Weights of a small transformer language model.
Size: MLP 1024 GELU, vocabulary 8192.
Training: a variant of SOAP for these matrices, 537M tokens, 4097 steps.
Each number is 500 + 40 x the weight over its row's rms, rounded and kept within 0 to 999. Layers, rows and columns count from 0. Numbers have three digits each. The size before them is the row's rms in percent of the matrix's.

# layer 8 attention query, 256x256, rms 0.112, rows 27-81, columns 0-255
101:492432531456526464567541510470526540475462539466485537454506457482510471481503568471530488569523502483551521524541454494523508525499495541436492556507504481503502494476444480486493507429455550544544503459498489550490577514458478486501406540441515525512544471514483493502568515480500481508527497508481497597448492523426527500508543507526504579515476488481506471624447540437447516470592521489523488500545479531494435448516463557521510502502533507450482497528454472492449519552531510532434517578553538538510503496594443480481569492479462548454519461518443478509419531468474486511530470521541524546499523478390504437483583477454481465436511607595491517430538531431553580548489489522492556556450541555512519431495534475528559456543470503518493501449387451483491473556477479
105:504487490490529559534529451518507494476464560508499491443552496501498469481591514556466493534435479487547488487496506554455556420507569482543532552485448492543464522533486549563522476504466514474548499452459517490446511506530428514512539534441564521538485489443525486450537573499511500497579429441506480520614506549561527511488479496483500443503512558490506411474547419509555372536527421539525484534501484597466479513495445544492572471503459548402484484535459543494455541508558527494524469499540521482387475495486510476515545494455460516472473543432452558556526595472491530464492494470506532519477479505514504535491509507439481490466429563544526547548531516478482550516499569522553476495545521493462526479450515507499491500549481563484495484455493564467416437412435524
107:497445499470491543497449560556521537568524500558495465565504475570544519589454556492471435526437500566477560493583474473500439478509510476552505535480572504493512537523543533480506542494516516525546452504428509573493510481547527524469491463496521432532494437479542457508432533484504530372552500550466516490486421483546478475397525540453445489492464536496422566451528544464522443509457484498509485470484547498517470430512523495412471539479480456491481400453489527440532450526476427548529470480484472495549534403384451465467505485491470556508488583547546483541531504516552485547509469490538520555455474507457496554463472527521496477546461461483467533573504538498519509487454533544497431533477479496512435508469496491499505510480479460557536540494556508543571476543502579
103:473513551445555417505457512451495507432522488503516405520438550452480425454399465492523514537471502499517545458518507436513501542459528524508478506421509466507516503457564481511501546500484500553486486530515518434490543413483568545514493475470478519489586456538455541526457459510517534503476596482420538491531484552501516526511536451453496558512583479429507605482448449454520555511536497439535442458563504412512535533537468478513474534453471519510460523394499494528525535458440511468531619492495473486577450549535543478502523543478505533476496429477509516500534495484507484550452465422504469467538470506467450499459602490437493494469566518458538478480488491477544462563477438510463464462477518545511452498477530478523521476436443515479528556579499480538540462499510452
115:524484570583578499603543540513507542448552551543552487438541447480522508485502515491530451526538462457544496501529534517503578499539527460483445526477446451478459467413484494472500495569613486516512496475456475481561463479527520524520457435466451528444588528507589477393522481465459525492506485477518480481505535453456438505511487491555436556493551437472552573514504533455487454526470481544462539536536526516465535506494502485528508544453489515479494472566553487431500491468503466454488434521511471498508511521465515562411455444542487448556435490537542432452486494503500430443520537510500478594484387536506447528466498525498523519444517560479518510457565515490550526556481531478496518543513485501494518549534522527519444559478493468522504494471472505526547367512450461
108:513547494486496605573550481539539480428475473534552538536492522488530537506459472468536407628541489468535495478477451485536521473530468479500423529509478462510462539474539504439541468527532519473512456506575494506588488437503492507580549533513554456524460505456546494460504430510508446577560547462507539422597493459529513469510401499510485489527550477469546512551455462481516514494528438481546509490520430509472480526463442526515549457534546530486481533548436558471599503470529495504506487536519536477466486461516454569485463493399487469503482530524460511576505470492506442563517435546484486513530416446453530472525531527511493435518576541574491497545491488488571505514481544524466578547480508456431509505447501496524505419484504483501479481413431514514541525495521495
118:456540501534479536519481505542481522478453550556503479509556513459523504465496469490530460538462507505477560443484498540476523469498501454471503477453433536567427413491527535452501517497471477470533501516501537473459508471517510470521531529432440497557446466565546451525524533449520512523500438577477479434518488595496447471465477441423535501465415517522475491472573515487580556520491435543542527446548480551454571572429470542525492463407462503535512500422452477553416485428527508576447496533502511448462484564511542516509414565488520527437487472433473509515471493494446454456462544477539551482411540572473521486488500526515479538465552509517515501483565463545493515447466511421478525499521501462509468546534525515494563489543599499494518478597537504449468485492474423
117:530554509463507480536461469518453501529454433514448469523470562519521481482547484551528559471445581510479479526499524415593504532495529540518535506492477513482498583533430436472495513472488483459466470539578465546480512451413544495464529523471537461537556554514571527458515439497552489532454518418503509484526447576572466506535467452515480523503500444508444516575509525492494503453536493441465564410536493489528525537637577523508575563484505394508496422479513517494449508530482497456444524487523514483417508443464500495450475541511564486570490469460497543488440513527522449417485489509499479462508538548493451478527486545509524576533500481486493505491534498509528592462494516514503474463591423453522550478452487448561534543512563508457501520536493461526458487539476540
107:583532497468471443494511456499417580499500537485548516480510524518437496484528495573508527477543489445401473479545582438513473532490465498467464532483497455435508477510511428463431468494558440538453512517422505479496538510527496504563459529523500540484545541494466449516534514536473558511564569506488443495523470479486495443589578461428518502525567490509562482479532433546528520562543476529542534495471515488560451516526541478547478530516529433479431515571486531431508521466490464518493488489443477560556505545526498492507447595442550504475519528608523516505415461494483432548532506526497462502530507535490555486485567498549481523418461517501476502559585445475414465537474526513541528491491524501565440475465547467474490552458465403509549457461447519479505507474461543
122:504542494525422548498500540485459482508543571461530507492498402471465526465556477541493486495521482554492561498480497471528507428545514494564560481539494459466518446478562516549512465587485510510555491451431463475532537506461470405509575488493476471514580521430502477462509518425499493456522519469464516528562512459519518636521552496544515533421434489526479474423503545518478468478442470414446542535498562548473473547510486522568478445489450562540518540504487495501506571527521489534442486539462485534518537579448492548469458485527527478473530471465542460476479453503499455524446518467426514493505536478523480430493456471476428506518502490508557479506570437503565465437483535436538538494496504487514543435545549457524497520478514536393522469523541511500455592479460402
116:515578506489557396499574547540491480434466536478526490506487487477470479518472467569456495508529537489448497570515470532538494521588421515529412462494538509480504528459545470550552509524437543454462554508414480555500489546433446510454445497491438488446471546488516459497578393501527493515564531470526440509449439529530498498473511501532591536471479487478485461486478541564470500426529497548472598507471437537491503538552468547498539514491511511562444513606446436530495476559469510485492476471466433527551521520528543492471509521463539534473453521502453461461477526573536568522538440449499502410481466453450498457500510482529484462516516528502501520505494481549464445554495507519422518498524500500526587546562497457546564534480525555543558571497473459533521506476452470
122:505504501489492532613512477481546587536564487453514518549474495505510500519470531486493516525542518537613434562422501493539445472437543500455526433484429476505561456531534462525495502501506477491508564417457468514522523487540592499535508509535462498495568512422492511505562412513490526488499476445485497504493508510443543492514536548461496516498509473430504503476494478425511558499482507456529495421517466402507455472454446454537501417502522497536490485507548497494459518517331526490470448594506536439472506501523513482478555510469534452461576602511498578436543456455487532474498505500541566494490513398451502465525534501492479475412495480452507608512469496525457521512503482522474512478518538529547483481513459516476507457476540528571563502482509483524574529473495482
119:465485472451463570434504435511475493513445511520416482494540520540441468506529478514511499527542407430533498530527506424535459499476437542418500549454552494532506487511451504474472539568502535574512485468464527457507459521474452554568481470551521517444478453548469516433539472489512531495513488413535525465485549536505544503524477468493523496473417508522441533551490493537539533563505461495397506553466482561474483550469520403460496541500502523459525546519525399458561557473515500498500453514482569594535553476548479426476504449478486508476513481534490508481492514449530546575526453489455483539522479525451525530529487503481526529497494428529503482610528492468501523501571430567549468567466520471516456479499477532530469502471474457490449560437378560471452562536526525
126:485521437520477456505418605499508531535450480484462488438475479507471463502443549509510455469476541452503445494516469502460508440480532481506573436551452458503462496461561445485488460496497486428567523496510442546533509491448489471517518481554442467518463444424484502444576622505522497476551550417500542559553586521499505602534573460505535519447528463461547505493472489582564469440515496492506485508475542493530505442533464513523557496542447505496573510512504543561480483517513525484418465443535521457528528557479505488526481495578472509476494511510478513457477510515542546443437488536453464529465548567483448521550543487481594522493531464594488513478476535556422523448567530529529510437523473497559536493504472435492442522494490536522501425514498496537489538468530590
122:557540473457446507517512465435488504415509552566451521543426496471480515484422570505583459568523451493450500529538512492527421436498530507474508504479504480534507561527493510516488453478553464464584554522571521593519478464474554439545571554417512489488477496461502468494484588483456540508526526539497508519452477494417587499520466533486532581461552546541535477517519433584538469470480469483494510516479499545487481488541456518478535537387431470525504500505453516467605483470536456462460458537575489458536558510498463483424535509528507467430475542523501502458446512562457485522523449519446532467550492465491459454466480513494547477451381537492507553496451466471501434464502464527508481536530489527502549490526524499435503483462449529483462534482494456531508426495538466
128:593491492451484490498463480552475517538459515536489532485406495487462456520560524587476527516523442454493558475476474539495489487532519436530444533486586490498516452476503455484562444486444514522495511477437366462510508453550526471421434464535421511455498502530503470486490475558540469512521443501562498442593415527519473454471418499570461501438509483530492494535472489570509504448521493523504551518489512502472574451427484543487464536538556540471559511547501475469480527359530570485458482479459494468460498508499479481439489402514511472497511490500485499504493491420497467460555500539445526483567496445433519543510559518537525495532512493528496547486514471459548537477473539497461529500507459464492529474563531512579457479486403574491451424477528528574503518516499459
128:474446487483525516506439504553477517550473488513536529455531526457526472444427426549507501471513483549496469483543444511516507482419504502566539503589452423465543534461497499490520482557468464478536521445442500554558574534375478536531480502528476417544504524490525475519490541477508479400472524526508525521500374533474453479442496470472528514517514475478519487487469601540521477442501444469420503438516477447512504504491452488501489544520518509496492517449483543534556509441458493448469564527494535521577589553498502520454456529522544597475555523494469563545519509547447438471512553490441495527440547576507453558515569546480542568427493527525536490491531451545490501529539459556506506489496538448572472529499497514546470543458517499508440531454509507469536440480540577
115:487504480548419507452462471442503550515453469497442414479496520491545480479507518541491499433545591543528423459422525543486428447531481459498476485478553449468524503527526409488450483465515485520504508448543472581503465548490538469489496497521467443532462603531502477452551481562474472493452485466469518541499527589538564571487527477519476541500538421462556485436473596525492516568561474526499443450507529465602447526540490536522493490459454503518490484540578458497424475438543503470496510484512524493535618511537548492426511493474533507509501472516472537472500506529429485526522552457460491515515537533523494411464522508499475452444559538475529545422530493431518494493503514483534513464536509563477447464515535399455479518471495579570484536515492480537524535470462547
123:454449521469481513468521493484496540432440463534478456501573446506403515561527477421470521420466476452566529489465513523491515506550468483502513458463464521498502479478529474505432528483532468466506522550530438545516501468461461468505416466525550528473489476495542504443454518463505481444506490479459486616590524508623459483446491464504444483542475478492525501593518471531610474468479454529453496535538566517553487472515528540542450525502547511516555519509487541484482447477487558547474477549431514430521538603483539566479501562579520542434547540542484456499536435516486382523491534487477551469531522534474499539520482458458464556498494448474440534482487574475518549502492553495509530488422466455571441501491558488472481457468476485559525534530455490507527472511489558
124:411533518493474489537536473500547509481525576564466537500539467521519418551464520525501533525505406544517478517397545491475514524529471465530403458472527537496454575476533594388488546477576525465473466444464585519508457482500499516545522452532555481462513495519500535500531449467451537490502505459540451485449525440532487426528530501448529498504528545439529485486497451524440537498497464475462508494420514427445532527497489474473468475476523470507509529579446497483460487546534508523583451409454486537550487476510463428507524497478559525525435554474511499544511492359570466498566491448494498510550447524527525444538496524549522437494452550496514474526480516458500521534570519519508426474486496535489518520486486474497476572447508541534468491460467483500493618488561462
121:543508475493471512441550551429574493517543531492494488497463537481523486448524532503543500511473461498490470516513457516492409509485487460451492419549475458497500517475490525499509593478457477505583439513518445580497439454474569467507542525423569538505450553519579438465455491510513500486578488468531501527502519526428456474492552456488453527569473487551540478486534506523505527466503486482542476459472521462424453454484521531546446491445553472536504511527547545514435530439511461489490549569448504413463542436520521435492578471511498454495565499471507552499512451502486548514465457482616559571399454558493507422556513424569487518435523506516479476526499489416496534503431493528492482483441472532488498469475501463517596480530577531596518523461534489469505490478496498
128:444489532453481506541551555476528448472503500455485489536447481532555484576514498581519485449428589438491519517427541497468426526531519498644464496505441513457544467528485493553494480507448498473446570557505458544455563526471482522497500448498462542513471539536487513495456442532543529463468493362490466517473479535488507478500510527512502503549487537453481509527441565493414537486513571500457449459514522444476528529563469497545427521412452476480521464511538486476513514559537475493506564454565554475489596504509509489474412506517475525480476494475562474472524462572546509506531454483484563541518464533483462454597459498528452479501533556523458501453497416533501493528476429522580520524542491436571539471483540454553519497490504523554540524486515416480523514514476525
126:498516523469471546518536466443442460553463518454517539486479527475484531412544465532443492489466463542523523543507522514532554446487483522511379459490538497491541456502477462528515420540448469557509484501448577491517506464510513550504529518508501501454509514467436517574510527512475503501471484504483471591494508472530483498547578520495525487475502553476492446564507517462443491494535412461489552507500432521551446535474514417431466487535585522455520467580490573559517490525485458492530458491556503456508471551576449438439530548532523493460517518545473508497546543418488559467565489510480436370534455490507539465472547560530482491530509446484604463461448448464459494500421495479540500492495507470542452494456533437467494494515566537530594448562432530479492556489521456
125:529546531472529435465574484506526512585473511462520525498569491541478547537571496514471456515519481542545510526606613500502508501522469493472516541540504498578565477498581552470541545479531436510475495473466519490503498509481478477478538527535463518515490413502505548523482482443464467538509488456552456492559470506504471495432520538548467360539464479551547534520478386431458512543480505554455482470526490486554447433487491463422492459552483493485465516569543535475521570513476507520562488503509560522540542492514564480505503569471536467476512483483498500465528504501549567420496475499517486450543507508440522584485524479504521535504439479492459473522570538498485447524486584473454529501480415510493492515480448531565419404483518548525510524533528519589398539494525510
128:474513505566482528456398475477469600538521498491508452430494548528497494472438532515500498555480427451460495439476553548421481512420560431425560517469448503504485463473527562471450528398522502521508458499508493540505530456499512593486479474447443497479508491474450460602439490478450531514482531527486495522556545498474527448543559553570577481506451507511520492512470522499539480540432452504495464563468468367488527481455484463515474467471534525532543536491508501561499444552502519580466470513522468485485458535498530609487447524507470561520484510492537519526512486482471510527504407550548486542547507489464494519465496449570525490485566533454477518475470510524487487527493544519526556509484595521476410574508554552472478444484465504540535433521494474504534551464444519
127:516513514452545512479376541560441499494596476568520485521455483496605467487430520417517518413492473489498456557485468513472452548555477500498415530469509494503460458487474479495503498522509453407520588533479445505456565495476466494464480424524491462480447515528501454524485489508549473491461517459524492416552582476502462496501500551523606517492520444511469569471474488571470535490491574455510511533538442550487521539486464536474524483506473525527440488545496422454555367466581503538486615537532459505560521495523553456500480532537517522472467508511479509461495528535514483487509544512519531447522508478577561486528520488543524420439416471494471517508531483476440489554471539450543542492494496539507514444459514445518531525526511461496468541464504536514502557561467518
123:451472454476628503446542489514500481438508413441502445512613470466467506472506477577556477613495497514469544448567520446522501562423499535539550501541541472473461486459527513510520507489516449553490515474505512525485498503527498501513543507593565491521445496513471502461486495448518570445509566560462470490523576503533459387523406513518539450573526529512504573468521533452504383586538448464472501500504493494583542478492446544466532585534508497555507444523463427460490568452514534452471486498544471459582517504436415508531530491536479476489498428506422528477491515502453467552533514466528506502491478462521520457526485495495484489491476471466521481563535519456495544453463542535536526479515503457464526518531533486436544457476469500512505534535448495502504511498529550
124:539428558513510542515449466517559526499508506487501538492581470554530505474487538495439511537477511497570473467449493485525484562451508584443494499575493492442449468569492516500527528554472505473430425546405514513458492502565501516515542538489483559434525519513464569560499474519489519439582449531539514468448519556551444467502531525483471531480509458438471527527542458499603571507519487467522487545428417461534539410490541468412472485527472541534491541483464494534501442461508502501558485499516447503581455516504500505622497469549472511494408491498457482542560495451513492509543542539607500453503485510440483523522481405455540434494510493525481525521532445478466467587531527520493550469583513533479465453499459539556540520539486488516518532480489552506457461474502460
117:562542497528506426520406434467514524470594532464478509453555455533493536460562471498592504528460503512445512511410469535437491501478502504504446458487490540477550502458490514531536477446465489540454452536509456547480535524517449504456515506435505518519540542459524476556456530437394539456455502502585517569447506531512493524538579543507537513410502476534504489493481480508540481507508530495551448501462460499516480503536476499568467517441456549548477545472523558403458558469468464391512490498416452532534549576539514510552488544473459474467494582544408569464515531464537488528530472448459496554472536461448432432483509533422484480527503544483483452538504534502470533551564506519523506459457561482459473508436531467592477526492528501510495507478512500447490523512444481
131:527554434493471487556515469459481467487527500552443527477511558447555493467396515502479570460486478522548548464481499510577393480483458522503486463536511551488466490510502492557479523446450509440469507482473551497576465517446536458489526557581473493559455534532515512538368496465490477507492451434514442552467481481474573499539573542496530526488540504487530524517544559512548561450530526495460562484528479469501513526532480478528486508496503474532522526595463503526496526477476431455487462473515548522427520450530536544474484555471498471554494421465527519488490521501460550550525455498489528496511486579440520523572534526508568459528519528510524538460391481445478500500612492542540523400516509520494485505519493618471418542416518471480456511448442472538491536500518531
135:508502595533460512444490476539505478472535522576556486563506499505438445469607464535508403488499482542440484531498473435486553462491494445546505459469428506488454552537436464518486460565547503502569451526491537442533559515493504542490526416537524482417524482494501514491473462461497477436537507467465465501509504552503506521496496440549460538463595515543485542454439498547459475514456551592462455454543509519492502521501546476511443540461503507489495487502480486554499424542449492466412535454515472527503487415509524499475477489491519510514454451516534505454515481533496562533457575551484389448599494527591474510473416474586524558494446506489492530523410482453468429525446542515504503602508566533469511547529503476576497503475466504483508529507532499487502470514501503
124:525451434595461480519461479532544494498525423464441498467504626437444572479516541509535402460452562568539418475515506523507483517463492426477522524445477532552512510503527506496542538487477481550442470481438496495589416542511508443515454549489412400461444529475480465511548536471558474534503559542494568512461535543502450537550505487491469463514557521554592434477489500476503432494626474478504530513481524539488503480476493447510530541505500508497496468453489522431509473484487516459549520555495495482442463510478491538502503530488477523535497467578567517510410554545534468447498551473454481519491567545491533498523484483454423492520486425472444467443512486479485599473513468481477454449529464520532515526502514514478534496432525529499551489447525471527466490498556536
129:523539523541478498488429497478484482511439502543513582499491564496476461523456542478497479502535538491451481490523466540440512557461555547584503507427532481527474534508457583472448514481529511428498459518461600456483543450551506481514525479506438530495528545500477450534447502513510444511547473537542530539464503495500494456496481521439505427518545496513443554520539503472435501518453544455461528498462515550434497448418557465531443523512545511419529478513476531532481466484469510499492552506581506475461443478438484478461559571554411507613555524521544501538458533466502477423571461504511464590493469524513516550545444555510537466452568492547526548483440586565505534485513490560541475538463520561499493532491480525533509383487503445571515493522541489533502496483598504
125:480502441482499504465447479485534467494430514451580437492487524609485472553571506391472471453483490523555523466507528443569466556467499445536534516488463559477481578507377530481512510495534433430467533490461537472556520503457480491527527502524500547543512504519486484567583528472472503468533542491459559525415449562516497481524456456518513539425500439497456482473488545479507482458527479522585519530560437448461481508540519498519467468494505588635480527421410476503469508480433481465481494497520473494580422588489499531491471463496472508479501466492485483464501508521520448517542482481532489422483564497520532477548460477488502473501484466499495561412503469562495474534617509481463539540450491500547572549518455495526544541525519479562539538508518512503485494465496517
114:446478486473473447490422482512533452550526492482500379528457464477501521584444541511515486478530513451502517540552474500543451546479413473506486502547501494505513507522511463632521518526522437469484428529534581541487578537554415477500462556495545471573482476513490511535487536467490534482548522551491545452455484531448484560514413461469516487432516499552505566488470484520503516522479499534496514467498546432512560545550431454490481420515501484484418497453532456492507526462512508522494512539502521454459493521461558488457507537457508509442518513497519485496457480607540519546461469479490552487569542536554474489509419561575522506586481501496553474494575540487489566479563422534548511529515512524577498518513429447477557437478522521491495475518521446497433472393493466
127:473501495512549491429408533568471557516490505491480456483468535431445548456467519517492490492572496496489453532489413422414500489590581492448486531502433545546544558539545411513502535488441436452466492476471481494474552569443515477500534480520538521519550487530458490505472483485539524486507513512497495571477598520449503526492538524477541556463476528465541473461477426565529493454515540449521513463505507427452475503531441503527422491540487502493421479433527474568471462525447533467445528482505562504503478464483440558521502522505497593528463530484479508479601518470489470530501442534517505530448459544493478428563546468527570491523531456438500588461452462547457528487463530492447509453502434449491522486493522503502519467587546472568468462545499492513516457491448583
117:426454517474530501402457547439418487537489503518485538434469527467418480504464522524481485545519517474548490393564521594480501485471454531480487579561495513508519494444544491470540511566443515582548586486490465451526454494460524566520568439495461522491442512574541515486533586543489484475513494536507496486569461493493447447467523545525456431540479510547559424482487478488505498496433534587483500565471524541544485454491501538484514447505542438503508494492452564522480526424475512465506467499489471518507493543440571559481502551566423527478475502528487490515494464468546503458514479564549486530494436541472468483453553471483486483555492546533490436486476390446524456508578594548441540474504503527533476549490486513476453493555522512536553478479526546474452453521471503
081:440538489518429351515439472487511512519553517524471550510496474491498492470538460441518442502414526530454495392521393510538494526521477452446545469530512518548456471447496495523539552556552448523427511560483523450525463486519482431527562479533512477541476533530428480496537514479478495499516404470477469456504540479514446435480567479588447576404452472459483496512502486552517473425548472496474464423465546534548531519441506504450455456513530515532468527488470538462491449475537579511516497467475506533477561529544544496537490484526532516474509545511490529536458491456441430513437553551486546464554554471535472482486566517539617505448541481488489480527544505529509540498439557548492519530492431523506465531558523499510485475538512532497484509461470459570457541455531493
089:479396519515449520553444531461509497442493496464481486495499524537500533462507434511436559501587486531506547566533510512552525432522506556482472577479479540471532498498519500555476447497512592489522546516505557498539540526505497502503399469459470448542492561497466541488551443494490481481452510545503484408509510444532507488550505519576505447505484487516505542455534457491503501503472431469473490532459493508526498494441553522427542441486542493541537470487476494456523428495424527464531493525496501532481521488623523595490504552484488497490502534526473392482527537533533507425424474599490363506548476413496507502471510490531530462493537489569555389516502524524478506554521458519479518549542469543528553439487518490509512518480507484445446505580429519496472453541555547
082:509480498477513550478476467538508508512553486489559457459535442506513519422500508455499559569465495512463439468521514478531494445509493504496499463466417529479554550456428529454493493473525482450457561517588521569457490495454485594477450502507485474534533404487441423399583438478529580510559552529499482502564469515508540460493488440501459556502564497548461487496548554531498515469477477486524531522511532489471548530603547562487437473419543471509444495435490502520533523479431478502452521441462508527513421510503504537493511500488501395479596504494513560513494494549471480545442494510491488486526525533442458471493537540551439524520515508525533515555481529486578545596497459435482552514479498486454544469502523543491533468503482509499634530523463452469501448528577496
093:471478476478432504513542536548530479472495471504424554396476485453535500530498551515546463533468531545577499511415452487489524451490513475410463530470516500491498461496439512506501534497485451506527496457554452516475546495590535470507406461517468552478524584568571493531459473486488505458494517505534516574485495514541505539533512462503469481544542529483548512514565494532494538463447500541456405550516535481474521471448538521431498534496467481579526528521520505397456464501551571512525488479456484566538513446608520534544483529501478493492456522550521442563498506444553423483524460468485526503505485525443541461493528494523488448460515513431473500503442500492560519456480572486534477533516540471520470484513440502436545561411525463462570371595458533483522508427490497
082:471503550524488493487476475536490510555465529526468439504497529515476436524517512469524516531540505582465520487542528478526539432454510540483489458506496539564474535524426481443493505549520525469527410493514506540499482513509495545452525438479471390568520498481509532516519515550477500503533582520480532484539467559480506484467504590537548525487488489547467472504521517507552498493546506430451513477491564535476565475529436539505515497418554478519552540489539466587516440530572512467426541576444525508502516474472447486572523495487550481512525496423509486444461451457540491470498514481493408410362530502532510512479526518513524597487542440564448524426477543560563517517522567464432493458535475492542455533475477392523461528479514545558472417489537566461477471489457470
087:519470502535498532476514501509475494458439564454525462563518432549530493455497499467522517408479486527596524565501525511560405473547471444550594451468506446511461459493410522447418475461547548505539567494518501443541530538501538568500532509468497528480515473554510499515499492468550448506571510577490554489441489541448464498532479489521521449538485535493476507500463478488441452597475462518566448560478502461422472457552568462512547451435483500456527494512409495442467549502458485555442510550584464513460470537563462502496503470485448512503551469524516442501512527440499526522452503467509526545515502539423471491479480459384500509461468532513501505491442537567477505457485519460511539478540499545473551495514461426460537552444443488432535478544423531497482484544469501
087:604499538508475499551506526466458469592544497504488483489511463469558542464443526552416524544448493528437493504474510477486467485483530498447537572510476482508512507470516499473516491447538497425561463449464470497431521470471504489514544493434575448530478491497547493572557651489490530516485542482488555534539475501503458581512483520523555471508503491493399534509450509561494541539502568520490518480426445522535611439501472596472567479549456555521454525502554487479504444560476526497468444506491528383534485514548490576506523411541465521505505468488499572471472516540515477530509432479494526458446597540461479512477475474495536511459505453556499496520471509484505432458501486444494479506531529572547522452530460505573494508499510464510511486490541477560578526464456455
086:575434458493527451508504481504490443483493507467543474484497436440550510467506567461568487531519492483526527515469591480531528568504515509510449535495512555499527540503478481535476431533540518497542426532495559584493500494451445530538560575529463406511467496515510508567548549446491516457539462483475443472538517476454500530502484517497475475472575490465497532522524486561473521519496437449443469456441479526458453537445403503442536486539482507463538426529552480560489452549463475496470520535465486495489430538480460462486557487638465520498524422463501559427484503457491562544483454435476530490463461429621488547564506541582533510479457466576557485462498479490511523488489492538463508499514413484526509450568499463542557473440517505505528474484454533479555458529483527
079:538545548415513551506486490527520440480468482491480571535466524539520461529523496524508431490482487476504482483518454508482483582509531385474492518545469550492483510403551617426437482499589458475499513513510483468510528441536506538529486560517481440454564474487539473524472491526417495500499487473496444527423535495518490500538487420556461493415492480438489517490517500485485484473462557509514491394500460534481533440449437487515504561534499547476528516525504553392503504469513471506527510467530386431551483489541497462499533452466471492551439435516535493487556524507519515504642525470528528494480518497439460469406416510577473508551484537511455511537497452502539453526542512555526497565452534554466476499533471525504504433443478471501521499515525502542535506460561545
089:486515477456379509460465452469472503485462508544451523527449470480540488567525488481489527462559459515533451513439490505513456470507515539468503499485530544424602501515484444545508556503426544543531518533513470516588510521442498401531474551541456509509473464504490515479449464510528428481563487462496516527501539529510461513480464470528481498511440478480438499550526557552450500498451509481443492473519542479455522507495548575522473517497555515479457555533469467465536454557506496450448599490494565559568499488513558448502476549554489452541545459529529528537478370512459486476489540499478572522556498432500525519507504525458479431445461519423463540562545452532567515508587537457491554508445529500562551513527519469507602477514520516517456468435421551495524569490479540
094:458447516476535521462516443554443443377450581533469480505453563505551512498504485446571496578491453500422500495457560499514491507489559447449405540483456514462561547460393473495450537476549480511507450488553511514547473456484543539494457482420501490507507546460534517557495553521569479494455543512495488522508488453474478635527505474473511557481585512460513494497528541494523457509526462490484485495478465525476540513538497508485500484545468564497501538533581536515433510533517512502552538504500617485478471532537464492445462477519447458518530503548520567522444454439462506454563518528462498480549457504501447451525505537502471473465498496524538516441534455420565571482513461538448479587484461487589518493560532535553525492488447505522529448432495464440498478471468485
099:450453480444484483502500512480534490587523464501479489543540533491519552461533517492481514422515523526465533544505573507538407504511502541462510501521506531573471495530438469610467499464511408430417517455533518549561501559532506553524522552477482522552614480535590479486495479489476511495453482543464514491511484489521534512525483482460540478475585526488533523524545448514468418473456532470456562500540478528546479486523562480570479509570491450465514499494495494472432491546410482469505456476511468507458473556483522565485488485437482530529566514525469428504551523433473493566453508594552525516543465495413527495547416534501479478571515582450525509489461513466472418424417439486488529533491504516490555581517464490462513488536452489484504520477468540513453465536584528
087:529454521506560535497482540467440480467534541440481502518539472564468516492486452480547493451544534498454505540528580535571518481493543437473515460548474457504445565508556511483530471564542497579483550449535563474551476452435509544465550482486519511484449501464540516533504556489529562536494552433580534535505485459472467545475507536444508557449505570463513513543523499564529497543450475501480513612504527503442473519420460505440491490552398537542520491544523487469571582536510530461498509500527441428515499504516491505492557476562481454489434575546487448409458493521487504536492507527514553465490456549460540485557463468529513466568488502465546531518504395509460474543525523471521447525559416510475462438514508497484526531558516444414580468551531515567507519517477458
094:488532509384451493444472619498445478471526502512499504522567502558562525521490449535495470500461537395502469482481495504525507440537485474465461523500540437485468549548556489480450535475523425560441541564451535499484466545485573560485496557444509458541526523528518528484402476472479533488492467481529475534519484495558492475511485423446507499593496524525503483479510498485473435513442485482492507500610494537435496513507472470418470481518522485511432501497481509424501567463483517563486503487546416412531461451455485517467415559479535510506431484567563449503508553523488509505492507495495403543643492506549499447494500474444464489494470526481536468460507491484546451518413505467510458483441516486501509476531527473426604484546549504447496491498543480497525507508498491
090:506539526623514485547549459602517509501520537456515508517498466483501441565476486542517455533418453503535496568455467479547497502529495458535496526538428500477461458507454548521431534402493509476457459543584540492515519590517475554529527512534528444452492476486542560486522449458490486471466537543557456471488512452501545472584499495518506490525471545511539477498525471493434513534533465519524545610496500549480472575560520489466454497577560447507472475475484571452438500579490435485514480503513507537527554424559533505500473524452487457436469470475503474476486486483442429526477528563463558593488478488533495460586465500500544498493494528467470409583524477512494447466472480544453489557508507451470483482559504487495530510446458450472460557517440452464516549477426460
096:489517518488511536478482492511454525546478488524473392583483467547565496523471446528461501488476567499491514494517465499541497496515550523583491561452527520452526544532490488539507434434560454486484451533466499463549509565500475547486483526460524521491501469532475520404542553438518601488523532509513522500475457484511504453513464494454496436542487476492547486457529494429546519544462466456567565493540463501447497498507502421495584485533510488467536382444503448480468574506478501546480467564498466527428485494420477581458507494441479531513545454558591504554503480511458472482438470565522433517523496559545511497486417538498463561538509517500579490529556480511460437477497560499492483557519519551458598579493518462482503520595444530458544446488519466498425512475487444
104:560558499464513447469513509495469584601493453560567542526425466468491459525504467526486564500502514468521472472449437474461444555522532478530496522465502447527500472544547478579504479491437541522527469563573561514455554553486455513440473443442485448543434553559452461467481455497554483509515473479502545437526473520566456513466466566470509402544450530539528473495556555453450577502490524513459508476463441461386554487447486462490540484488540523458459444539460531516472475531452551509459490466517457567500554584426484526505466530443459470535516563463494489576466461487475468448457487488538498567484511522503495498501536540523487466504565527533481505514521520526537474531496504458442488479447551485519574531501507500490560434477515465512421466428446478550543534530563502
102:534513503494492461606504474505547550543453507472544472490558487504457535501467552490500527435519513511452535581447474489485430529494509495497519542511577552517491453459420428501442485484534445515508536475560510538473518572540496541471540534471541493509589495489573464516460521514492542471503578473471510504523479468476504463479461572536534549462467494445552488521463513460430470495519555553551579443503517441546503466541500483520460480539433478418514488560501438491428493510543463508501474506523526465468450562509480555499502455507554539513536567513444498476459495427477400497501556508548556487470496556390505461483535499560503532467539590467462488426562450442461498469458483505539554457530510517557524535425431465549453543505500465506477594423438504531528488537492506